{"n_layer": 8, "d_model": 160, "n_head": 2, "n_kv_head": 2, "head_dim": 64, "d_mlp": 640, "vocab_size": 1024, "activation": "tanh_gelu", "norm": "layernorm", "norm_place": "pre", "norm_eps": 1e-05, "positions": "learned", "qk_norm": false, "attn_scale": 0.125, "bias": "all", "tie_embeddings": true, "parallel_block": false, "init": "normal", "init_std_qkv": 0.0433, "init_std_o": 0.0, "init_std_up": 0.0433, "init_std_down": 0.0, "optimizer": "soap_variant", "lr": 0.00407, "beta1": 0.95, "beta2": 0.95, "weight_decay": 0.045, "lr_head": 0.00732, "grad_clip": 2.0, "warmup_steps": 200, "schedule": "wsd", "decay_fraction": 0.657, "decay_shape": "linear", "final_lr_fraction": 0.0, "batch_tokens": [16384, 32768], "seq_len": 1024, "doc_mask": true, "train_tokens": 124700000, "steps": 5279, "dataset": "wikipedia_en"}
Each number is 128 + 24 x the weight over its row's rms, rounded and kept within 0 to 255. Layers, rows and columns count from 0. Numbers have three digits each. The size before them is the row's rms in percent of the matrix's.

# down: layer 4 MLP down (transposed), 640x160, rms 0.173, rows 608-639, columns 0-159
# up: layer 4 MLP up, 640x160, rms 0.179, rows 609-639, columns 0-159
down608 095:163078097137102147148163166158132112116172112136136115130148108099139084146140115089201117135141117148110086117091134084147110172135123126100117148120130149121142135121117124153147156153129117131131146087095136159143125120093109083123142066164104108142101108123110115081107154147159101094106129124138148139103145134117137132120137161175093112069173134136143106141131125143101095137130118142155145162106153139118120175106142106133082066145133118106140120121111140139135136115113138
up609 102:112131148098118087127102179136131133112155145157165130168122128146164148109114123133136092122105124147156108157108144133089113117143147112138159138135116163174101144126157094152148131144147146125145082157125150128116148127152154098166136142140093121145126125094099126106120100177110143129124178136106104121096156149108115120155134127146125130125111154133101087116110099161095107112162170116149112116096107144099178080133147142121096090109160093111062105097092126124151104132171167
down609 098:131149101152143178153138087110148146156089125169125119104096136111098134098128090095104125120135071125110111116114129122125111087099128138117145162096129111164141139139116137121148132130098092147082067126128139104151129162111120105130111136121122102066119129152155125094135192080124142151067148112144146134140153107130116160132141113085135140130104149124123149114126102153110113113159119131139128113169140103147141088177128140140098125154136101159159114097162127146140075149123166
up610 100:118094124123120123125135158146158171083116175156157126138093094117126119136101121164140122170137082151135088137157080091136128121062161095152164157156121139168101102121112130151072107088145105129131147106129108112115126129131169139068111145126113127144162141104124154117108071104150140140118180151110104142124148123117162136138095169109127116129135134106133117125119134108119138095102144140111141133141150147112147141113161107111135136131124087110135103100167117127085141155177159
down610 104:112149136126109097134131147111127142102141092102131079158124159118098140113112130142103110153162131153103128066165120094140155108133175119103078128084090154125094122120132164124130147135135140153117164100164117148122151076116144142125096115109130138128097106098136092144146148082115087134115138088142135147111121146107157097143126121080124129126091148181133137093167112155099125152114132143155165105122112037114121135111133131112145124122112116128159126154115128168138147105098151
up611 089:125103076155090126141118135147079139152125136166087122090136092068147125105151116110106102126146108156116122124141084127118129111122134122126157103150128115126131117098122119136161128146124141144165094087138103144140120191098123130099179111144125142126136145118128114122118125140099101160164158132141087130148142160164123095142149112145140094142135152123102146135123119142160141120149112122128121163070151136081070171090134142094151114164146128136097176180118179123135104110134117
down611 091:142176138091133146158139146124098138132094082111102168125145180109091099116108115138159135165131172122163159084114153146133117111113081132113129111099132101119132161143110140155128105097136118143154121106119081152151102130167137118108125085162187130132132117188105130128157156108131142125100106128102156104122128088099098101152115105148129139106128141133092176159145158100160148100118086084142141155145149134123124123094131179118109113114135131155168146131111113117125132120118163
up612 096:167133168116136092140124131152081155112094129138107110090074128096126137188171155161128119150107107114179113116134100116142113125108122126095146134116122096080079148100115127121139106107131133167156126146111154114138074148158088100088143130109149139150113122132147095117124153113129112110146165142141137101184127127141111127159117167157090127117096126130145140109117090143137103148138173153170154148087141123090135121106130114106120111130119168119092138137149088078145101146126138
down612 096:149137106099134117109146134098048135171138129136106146171156155152096107158148132127159143152118160101081119142124155130160151127134108111080145111147118111127133151119159111154123157131145113111115137113120173127101111125129121185120114154118150103176161113143147122073159098134133113099085136156136148146178124132128107128095126124148124141102120091109123154065103157099126071173135140155144159076113139119129121131087100120107130115091109140112119138110126133128122116121149090
up613 095:113092113112159126079092105103098141123130114122112122102119133112095122121142090179135146148191143146153161148145164131131117125106111110111164168114131128116119134126139157154099130134118133110164112142166140101129172101140144129081120132062126118161114148109155153139119112135128161120141139146148180125130075077122166135132077075103143117168113132075169104111137145117132133119140116129146136131144141133144118125084090134134146118095130156153115085118134111126122161162127075
down613 097:124112134124110126104108092105099114152093131132143105149152093163161100118104066111164103101122069154127119120129146143144117110189123138138090148185156106118135140133132137141139107112137117175089096107105157109103064140109153122110124079170127123110132110152138119113094158097120137126096119133130111102131128157117112136142130158158149112091118112186106135145163135153079100146097170110127146118115096140138122139145150136132092165144132110105140126119115140141159071127149141
up614 102:123119137102112098127124157128104129139081097130120129101154127172124152174166089140144164142076126117127118125104113128128098107080111092102113154150132110144149160123089138095113145154180130188097164134162124104094179146131172148138149118167124111126112146124116100105143144172131142169137130119146135165115126148157122152154127114134153098138114152075128110086117131158161144082088105136153148096128093134146116113143102151125123137136148132165186122110107115119156124142143131
down614 106:134145154097104134085158108111117123151110132100132120133132141145143135146126117135169153066113105147122168099111124173127149096098148088105161156082110128121153152177108118124108141122177111136123145076119122128131115175089191129149147142137147119083123128149137129106147120172118098120123141118113133157165106138114144137097137156122109141131166124131133123091144084095158170157111169128114120110166110160149145165111166121096146164122133104176103137116106094119117111124167134
up615 088:097093155144108135103094135110127111098115117141150115157095119165116098125119099066159098114137128128130139158165170134121134094096158067140169125145130121128142114103154131158114089103138108150154121115159104141150148109197106172118165145121099150145144130107157149146153098153146112189111046126098107156112127140112121141112129111116094136093120129068104123155116116134122121108122106114111122121120091123127124129103116139083125119149130114164111115118143129163157133152102133
down615 090:147134128123073135155160120160153114112141113094114149141137130157172145078122121142173121130111190104100107099131158092129136141115143129139158083088116175120109083114122142105107126114137127126164175083123101153071134154137103110126123137141119156115122142141103138112106136129114130119165100102127108110137123082076131174153136100100180119117118126145112141160103125117147093134095119100127116153139125160121150151136110105115108119114100156085159138152135108127179166150128164
up616 091:141122125146124120110107135111085154142182117147110136071074131080118157128134124103160130161151109146144129153128153107080160140145145097099149133174115133158113109126152067126143108149166133136141114119118111127122091153126132063112118158137104134125105141099116136109141127115129147109120113087170117116128106109158134143149165140152122085129104121110175151151076153133115129125149144131118103118145085077132172128107127124192148120147118152126139077121114157126101161164114125
down616 093:125133185155122101166148111158110146133169115097109101138132087119107115138089158104123152122112091162139132151110094144114092116128117129122091111153173134104160070129115177112141140143087124124164145134132087124151172130150129120118135112135168132135130092112112156138102103081124137132152161123136106099158137103118149166111152133167148165115149100152106148161116118118165130136129125136106150119085118080139109149123125132107155065096110143132083150151103110127175135165138146
up617 096:119135147143118146130124083155109143105115137137154118133129153140114105142158087107107123141136121142132086111108097139144073142124156152146170121163157097115096123158117109073117150169127099110124125129134137114119172131142132135176132087113115164152119165049156051128135091079100140112091101154136131130133125099122129086118114076132099146127079104116135136127157120102123143151128156151122096125133119122131135132132111108110138135123112133082138167174163127130145097167118131
down617 117:111112118122142094119105156106139095133106118097087121149124076093146135139138146133135153085135137134128123127150145078101171073122094094130102133103083117146150119082162141147132086133111154167140142111133124133121084101092134156111143173128119126080126075173094176122102165151160087153160126105154113092102120141117132167123142186107130132134189132153122126124094143115108119118113122118137144168142150123138133114121118138155123108120148127146121099095112122123105131090153133
up618 101:141108120174105178132142155135135122139123126132096103149107107128147163099103149112093144142109122131097150122132128132103151107160107131159140124095151117119107126149112150147112103116090146131117127136113126151145097143088144127133097102154088173149156127144138132157116085102142149136154121135097122114156088126125129166137131073105183153107104100122153104141149175121139134093088122138128049144148124140125141146133140071191148126084160116153123087106109145093140176123128150
down618 101:089116130108082120155116130157131172083123139140148152181112113113103146122146126166092071149153128148131122108089146086129117105157096123146131132119132144138113119126130066145115122134104131103117153140104151115149133134098130093151120178123149113145100168121117109134174125159103094156100120055082142113123136118110126129121130153134123117118110092118131143099108120143117121063126090121104175136143107100132110116144122122141107163120158136155130079082187150158116122130115126
up619 091:097136147138151168139123158099124135148096087116120139132157104135151093131149131137102128146115139156108122137166165135097141166154118125133079129110124122106127146144125151124139136155119140092165112127110114175107159131169179132123139136064131161122129147170096117122117169121125138157088098145113148132099135133138171134147141114088128113111123128112159151063150177142134111096166104097142101156134111073214121120143137111096116090113135164108143149132146137131142120124144115
down619 091:120131149115127136138151166138124089192133139044108098140106124133155148166136116098157134111162121142113135127105134116106127124132138134148159108090118070088133141126085135154134084153110112164122139150128117115116103118125139079117165167094118141160171127107155126118144080162125112101154129140123148097171096134128122100147111127156160118106108104146092134170095116110119170126143130136135148130111149148079107132103114158152119171144175097113100139158135135104130146108150112
up620 096:124145101107116148131153126157098178119148121167169121154126118146126111173122142143153129112123121111121148146126116165114112097121165181132135153141120151127048105127150140135175078102142134118096115148154119147140098126102135090107144115121163104136096114157085136148116103148128126139152144164149138153105111154112089110168111091143111120166159131148102090108155136147115126105165141143095105111120172077134113146137121122081156157119102154160141110107130087132158170133154131
down620 102:126118096091152106144097143150135124144140145131115156142095140128114175171125140132122129156146110127153117163104149095189145182159175112163125118120103117133154145109090143113136128109107173124101119153130161113111120129144152157106139158105118114112123115117131140146107121094074130155119114115132175154139124129136103180133155147150121150123108163111084190148114077128092086139111123148094102117113091152085111106135142102144071131143116106121117098131142158127117151120077126
up621 109:129160149122114129140137072156075144135121146148130158135111123190102163104177160100112134130091113168098122120137155158103118127103140156133134165099156132113152123084137120144143160150144130142090148126146119146117162156124176160129134091126143122143122124113135116161087132141128115124138084150101115150119117113130175122168122140054130120177181129080123146114130134145115153115111117133107160111151138128146143159178128129100116121107169132137103131139120170090103133080130125
down621 108:119143098130175079107149116125056087111152109130139101146121177126144104120092125158119108157091179141160109139130123099118140131149128124117130142154139117096081120114093100118152172138135098105136138133126068122136155115096116158125105112186107125119131137152090146164128142169124112158102156137101133134150138111161114153107142127176187130146132132156146109108116142124122111110108145121138173107138060154116117123121146093122118130125108115126161133098144133181139109141111118
up622 092:121156114138091124157128140105149160143132125154130122151120126084140127155161100143179125141122150161122140134136113106099128091111157104101142164092131148136125134098117119122124115110132102175109112095119124185151131117161116152126119119134078143153178087110151099142096126148133138126083118107151162155122111123136112122113117091143141176123095104085151133156089117129117140092131162082100129084165123163142137140119103069098163176170087098129138139142120097121154111134114154
down622 095:146157138097099157120125163146132105131120145149164147146111170091138101143120155182114154154100146115141107065111098129122110063121182122151122112173146173106110140115141124145113120105126129140132149144130117107125141086109104085103105132094135121064116114113123119122120141121156179141128141141120179132145122146101132127139126168154173110107126117135127157138123106092109123146102167098201122111128121137142121139134167159100122112142137131102176122128158170113110143100148127
up623 104:148081127089122134122127141135118167166153109125118118158065084104131143149156152092119194127137113112139092107127144145118127126103135144102157126178155151180114127128131144113137096119126142122123131138133158156111167132077124124142105162132123118125128120134146131139110139085100120074082117113159157136124154129114157096174126132135127154113155158104114158105145144120126098140108130135114092163118157152119104167191148156130141165168103141165110117150135098111136116108170170
down623 111:142117113163152139116123129125183151142093110110167129156119165134076139086085103114136134142107142149137130142116134130117143128169137103144155111089114152132089149155098146148169122123132126194093124125174128166171094135156128137133130127178101124111124110096091135109137150134138132135141133117154146036148105133155155154108133130122173152140119127144095123142109163134128105109149164091126141120131121102113161179132172147131112172134140148116113132167124124131158140148116158
up624 092:131107139137124137120109119133123117107162158103092145113125147144158134163156137187101135136135145138133130121107106155121149115180171117134165116104112181131113137116119149120146148115134109100172145138130177131133095153106077123106122118128100162139144096126098146119141127143137091121125148132125103102083167136078126107125141132118179166189112141124148126140164099170070144109095150139151151156154152120173135112116136130108102125150144140153171152096143150150184126150148095
down624 097:121110107164149118107112149153126142183103119116117135176149164139102076162104145121133117095118138130121135126148100122085120104084105141106113158122162161134159100145110155143117097117130117112146124126139121112100154105127168173150119121121163110145140154073155124119118123124109124137137146126130130147114140146101115150113130139150182118113097118115137170102100138139147134104190144141136116126095106108148126095100124120134182119096107167098132145193070093129134078169093123
up625 102:149106086105153151094118147199153098086139154121119117165167105100100078123136144109143095139150076122113141145127109164148147150101131128138126145098122175126117106128146129135143132130087130121117109171106127117114142152148131157110156112134117124108145161117137134158136142116149142102122126105115100102089162140118109112118105184121168080140143153085123111160106096159174134099115120120119082166146130140114133134152133202117100135108140151132130134102138176107113160127122095
down625 096:146066120143130105135152143110154097148110168160096103107153101112127138083126146129197135115144133127135120116085134096118130140096146101126166119137110097108110133154138195153148121140123070084106134098118129121165151124113112142122102128157113117093119150157075113167105122105124155109160111172174091099170148165088138119082088121115141098088132134162134141117094109144141142128137118119146102143114161124146127139119106124148090134139117106123121166142137150125122145132128162
up626 100:129138142131139137105118110150091176159140160142114064134162136075144092143112162106134117128116110161142107110109123150133151097156173138087131102100104107135166130106172141165148113119121121137120103105140121157119150106124114140148155122056160092134110164101129142141116094166148140079173171115109118156144154100137141102153128088080142131168108119121127110111116126133126133099126154160133111119155142162155147140133122124151103129106109151075115171140146121095129134140130084
down626 108:137122156145093120086130119118154126098124150114182153119148114084125142125100109159086131136155115152121127103151144135124144096127107141148119130121119170105125095128175160147100101124153154094099098094127151068073139127061148129134114132140100161163131105091127118115147108078144101121134147135118094111120168128159126121124097158108109115142109121157131149093191110183111135135161116151131126109155166114143146108118105117122135159141113113156129145112126080164092120116137096
up627 106:139145119115103100127119174133132118116139129128166112143130134101157136155150127119132108166092131108109115121152133138142087127108150146124119079128175152091150124097116125140105124133108168146159106107170127123109082139135132136140127142146103165129102101140146140133106133105103099135170095115127135147139107160126139155132080134111143180144105169127125114152131120133138148161044172139129113106174120131110119179164163134109148128158165168142134097155106064088104153103122091
down627 109:122137093125121108128089166085150117140059146149122115097114093096143116116105118140123159137094157156148127159128160142098110121125134131147142143128165146105122151150125143134146110075079111163122087117081151146118113151153163111057103117122136102162179142135154143182151142089116114123110095102150125122141154134110119177151090100129111125165101117109140127142096149128150110145169118165158148141120140139118118096154146140138095178127095134127118149132126128135119139153142167
up628 106:085099122122112141126111126149132121141123130107124163145118161142101138120156129166173117121140107128099066148123160131106127141092157089160178141151141154129136088084135147113100104153140119169137190118116137140154154167151160117122166091136113152168166127108139079127121104160112184111152185106093096127102111083119135142148124198122151139116127140118125127110131138135140122120143164142146135137119138120114145121117103109087133098125126084103122123130137172106114140115090124
down628 105:140146124187151147097112133131119111111105111163125157117162120128146148158113128117071157167154132128158148148135131155119113109131127106123097080168113114122136106133084087098139126097113125131104117174104106111095112132137127147139061098145158130140071124174109072163142135123127114140094155115153135146134135143093121148141067099148096187142123167145127135142134112133153138149125107142123128138122155124126115137125168130158139101095196103123127140105132114182122122119133118
up629 094:160147121111114120138120171119106121133147140106138101092130116185112146148128089153123143148148144140098142087113098103140147082147161119132146175133133147093106122142139163158159143091149122161134116135136169095126142123167181093091124093136113136087098128131121111090150154113145121144152200151126094127134181095109139141114115131108129068125096136097154118113114108125126159117141146182151167125116105125121131154122116168112128144140104098142131146120136112104127200120134130
down629 100:142120133143125099150161155129132125133137152160136126158110136143115146147160095100092183162116145116164150111107105122122095150143136166125095143095156157130112149143115163110176130159095137085128163140099097083138122102118098109104129146106100117138152091101147157110168144142122124098142179103113130101165120119105115136152139150131128132085135129122085155105075120092138115098104150166102144133127075123132131128110112124138147099157141144103124077075151111119137108092082150
up630 102:126133090099132067124130145158107097136091133132162134138115161078103157144158114097112109189115118103170158137116113145171103130124165174095133148120131122148145111131156154140152124147124145128099148125104150149121121133131098139110116159125145117113165066122143154134136102112122133128132124109106150140118129109152084128111104137118154123110146128135113057150123116115131111131129167112151086088142149158168107089131152196159169116125152117155131101105092160109168131115127106
down630 106:107103157106214106087108095147154150086122124112107155131152123141150128147147119084143103107087162111134114096095123094123124125101126104161136119147184100074154120108140096159133142131103149118170123150128099111162104095126146116122153154129115144158142080157153157102172110158101117139125153115134139119127117142099101109112109115176151140128126101103107119135152115087171135101140139133135108177118118149146113096100151151107119103124140122109133136112188129091130118117123138
up631 093:129125154085151105170131111170172136100171117116115130130105125111107120137091109149102089139164119158133085125122147100138149091164135095142141108139161190117124118171123150178133134164157116140118100144156119172161128139106132114124122111137127156105165123156152165148155127122102099149095126104145081132124115149166134066138145153122131096152151131103149120109143090141147082160155093094127107147154138143112089111162126129095116121153130126129091092121153143152136108127105107
down631 093:115152140121084118172097133097134136090141116135140137103183104130164099095151103140152128096127134121153152124144154110144112105085123159107123147144113123118169126194139135144115122114097113128146105144140108125119094093117102109150101109115124131148135168125147155167127113178143132124153113109090148121144058141090154124134093160092101125129159140125084134147123129071101125125094154129151142148134098176148136121133130111107140134147081119144090138148145083122185121128122165
up632 094:102138153147133126124128197127115125115142147133124120146167131096170153099188137143118086143130094126096098120146151101130113122141122128144173158176098123132151116119158164148089166108125171137113168153110127119112112161136143132120142169081153134088175117154150140117100101164095142137098093176138120115150083126105147100111163121163135116123103153081104134109159113161082097140112136106103144121136121144105118102154158128151124152154117154126098140136099148145120106125114107
down632 096:108111137126134114121113130123149123129149099140141141113126120120162134137130098102116136147080128107170122128118151127120138108123114106130096128155140119152163103129092118146166098102058123101136121132113151112143175104082155102086105112103102116135115157118114122190172088156169129130127112108146124122112077128126171158163107111129071112139090138095161102130128141117176150122099132127116094133121132075136125105110092146093172165138108142140084107164087117115117152157153143
up633 115:146136086132113151160143155123135089138138150143139107089103122130136103154127127142157168119159087100140141130169125097179146132132093116136120114138118108167097136157088132126104136113138136161109134154168090109124142168115146164144154149104116128163151130121129121173110149118155099137116059155138111133146101120183100108121102104099124171129119151101128098082127143125129179104175108108132110105138142136146144159074136180105128150090099118106113099118149131106108110117165134
down633 094:140166094123172165123118176136103152099167106154129131134139107119144135104104145120099135097133109153149157146154122130126136179141102144117104104097119110145187171164119139123140149133127132138139113158109104124138135091130083136132076112122127133127162117145151094150121132151148110134119114155103135114130137147153127149107136146137089142157102143051158167132110094153123138121130147153142082072142163107073151128116071117132121110107134154154124120095114095106111149139076137
up634 101:128129145099130101134128116108116135153137113125096092155142151173170154140133144143084104107120107088125115132102179116102119114123119090105171117164120127106084114090078128113141141162150118158128157099167141093113144165110156112176170127162131110150116122125127144153110132135132130112081124152150163098104093117137118108145134109081120154141124122158087136156142137161133142081146121130105098091136149135162119152150175100123120093140138156100139138084145140078097099126161110
down634 099:095180147186154109168125137165111146108150129135127077135109142127129125121122105111078130153103124115143153110139131146100155145119121126108090105130149144138130152099078155107120117148110094177149127161152104134079156113150108152134091116149120142148113163129103148118158141149193158119111165154091190118116138119127156099085136111128097126166159104149159093145146118130167154138087128101120112105118139108134108124126141131105144064103118125166133131123143138092120123127140127
up635 095:137136175098153104111071144144110113078093156148143070105192105123096168108149159101109149145145147088123120137139141126154128112134124087131106149140128127144077134131112176112120085108137096136126162139104111138142126126120147115132117189138117127112113119151136139136166116113125141133076125126146112116135109109137121150148158180123152133122130114133084075134147163114162136139094106148131099124122093101145136165115155146127116098102151075163140145117117101108179134145110142
down635 099:143116116144157111137121147146159138107133118116117159158153119067142164133151130074134100125121150120118153176158106095136097122093121112144104113123165114096116118144142194107131128130183163126093120147151113129096136104096109160161135119124115169109132148183117118161138109100114159104119094142118082129146110102151141171141075103133103105118111153083134155179149146077079127119099131151125175146110131119104082126154137140156129118104121137139139144141126116142144122133131114
up636 109:125118107124127126103164135087135120162149127158165157114185138125131137111123122123154115129108116136113130133114118112093078102102168086117154089108145141153099087135121133122143148131106126157153106160133138102152126145130142154121144067140130113143095089132118141084134128150144144096127159157128076156135105109152165134156139125118123118119110116091097132046130151114152136137142145156133149141141121149158109154145141134152057140148165123127158123107142182121149178186120126
down636 096:154110175149101115122137150098153125115082105128119130136133150116117146139090144156149124145111135132148119115159099117118127111132170097131110110119123105164125149125096207141089123092139131114156140106105126134138117145112151180141132125135106104123113093133125095112103113136137188144167121133157126132144116130064126138134158116077135113151157123120152142069160125134205131163136127132152136059109135131132148118115132126128119122107108110083140089135113073134137092101163109
up637 104:105149138098143117157114074118116142134146128135145072150096155124171131120181114141149087106144093133098111142131131108111146164138148120111124110143153103145137114137151150156127125143149151137181092128128154142123129084148101157110166129140133192152108106143116157108091181113124147115102139123092120088117139133142082144096067137148143165149110105164097112119121147149106115110133180120081132098148112110106127144127099092141094130097127172100134114145131153116135111115092139
down637 101:159130126097126099139143094162132103105084152075137140152169105163115097129102119140131126088150141122182171136127169134152124129093110162113147160140086129117130146101114113113117141098112157159133126115173127161112164178120122099158141123141128146128101141136062118149105119061166078133137114139137156148141128139089115122130094149113149139136148147131113156100117091139148103120153093155119135090160125122134145128089106155142128146132122142107102121149141153121130122189108168
up638 112:120127127108117112152111068116114119172119125118113151119119101080126136113163124106134165096130114123136149123140083090128097122139137091145131128154127120124153107127124114104107118072118114103137164143106161142161115144119141088160141140084173136131150117149161116183167147108163157137144157172109149144096177120149097126151114119160149139117089093201111143105132135094135131134122123159133131176135087134093149159161126096147108152120108122120148088094139126153094133146128105
down638 119:150129100131091111111118109161179123106157089147114090137148147155169135130142128147171131127134125094146123175120133109139159118164169128134103121088091133126109159101131136113189172098105169149132149132137131136129154176149133119148097133146125144144098145151147095133129112145128178141139143138139110104149128165092120095113136139156101164074112113143131124179129112096111142122124144150110128126109157099132135123092134127082189076110167135165144155104143139131135149138158094
up639 101:102128142108147130124173101132133168115095131147177108128135102132142174135131173147120106103133161089180122139106076193106136118124147123082122128165143152216157104128159127087129136145119148095114104107175072096142134101132106181115149125135126105116138133141125084168174143141149106106108132110131090134110121101142106114082132127101129103107157141133127130127098150126113114127103105150131129123101099148127124118125141152117131177164131124136143118133143097127111127107127107
down639 090:149113133135167119147140168148140126113144121104094057095111123135169082140131071138179110127124137137117125092175137070151085123124139139185122117147140094116095114139123181170127154112124148127168143103106142122143144152120130094142105117126149103126126143108140149103115109127113154117156141148095116167168148160094159116158130143153134137163158137135160133122106174142153132104133150102133105093127134143106102119096106171140123143074142144132120146132108091139158135156138154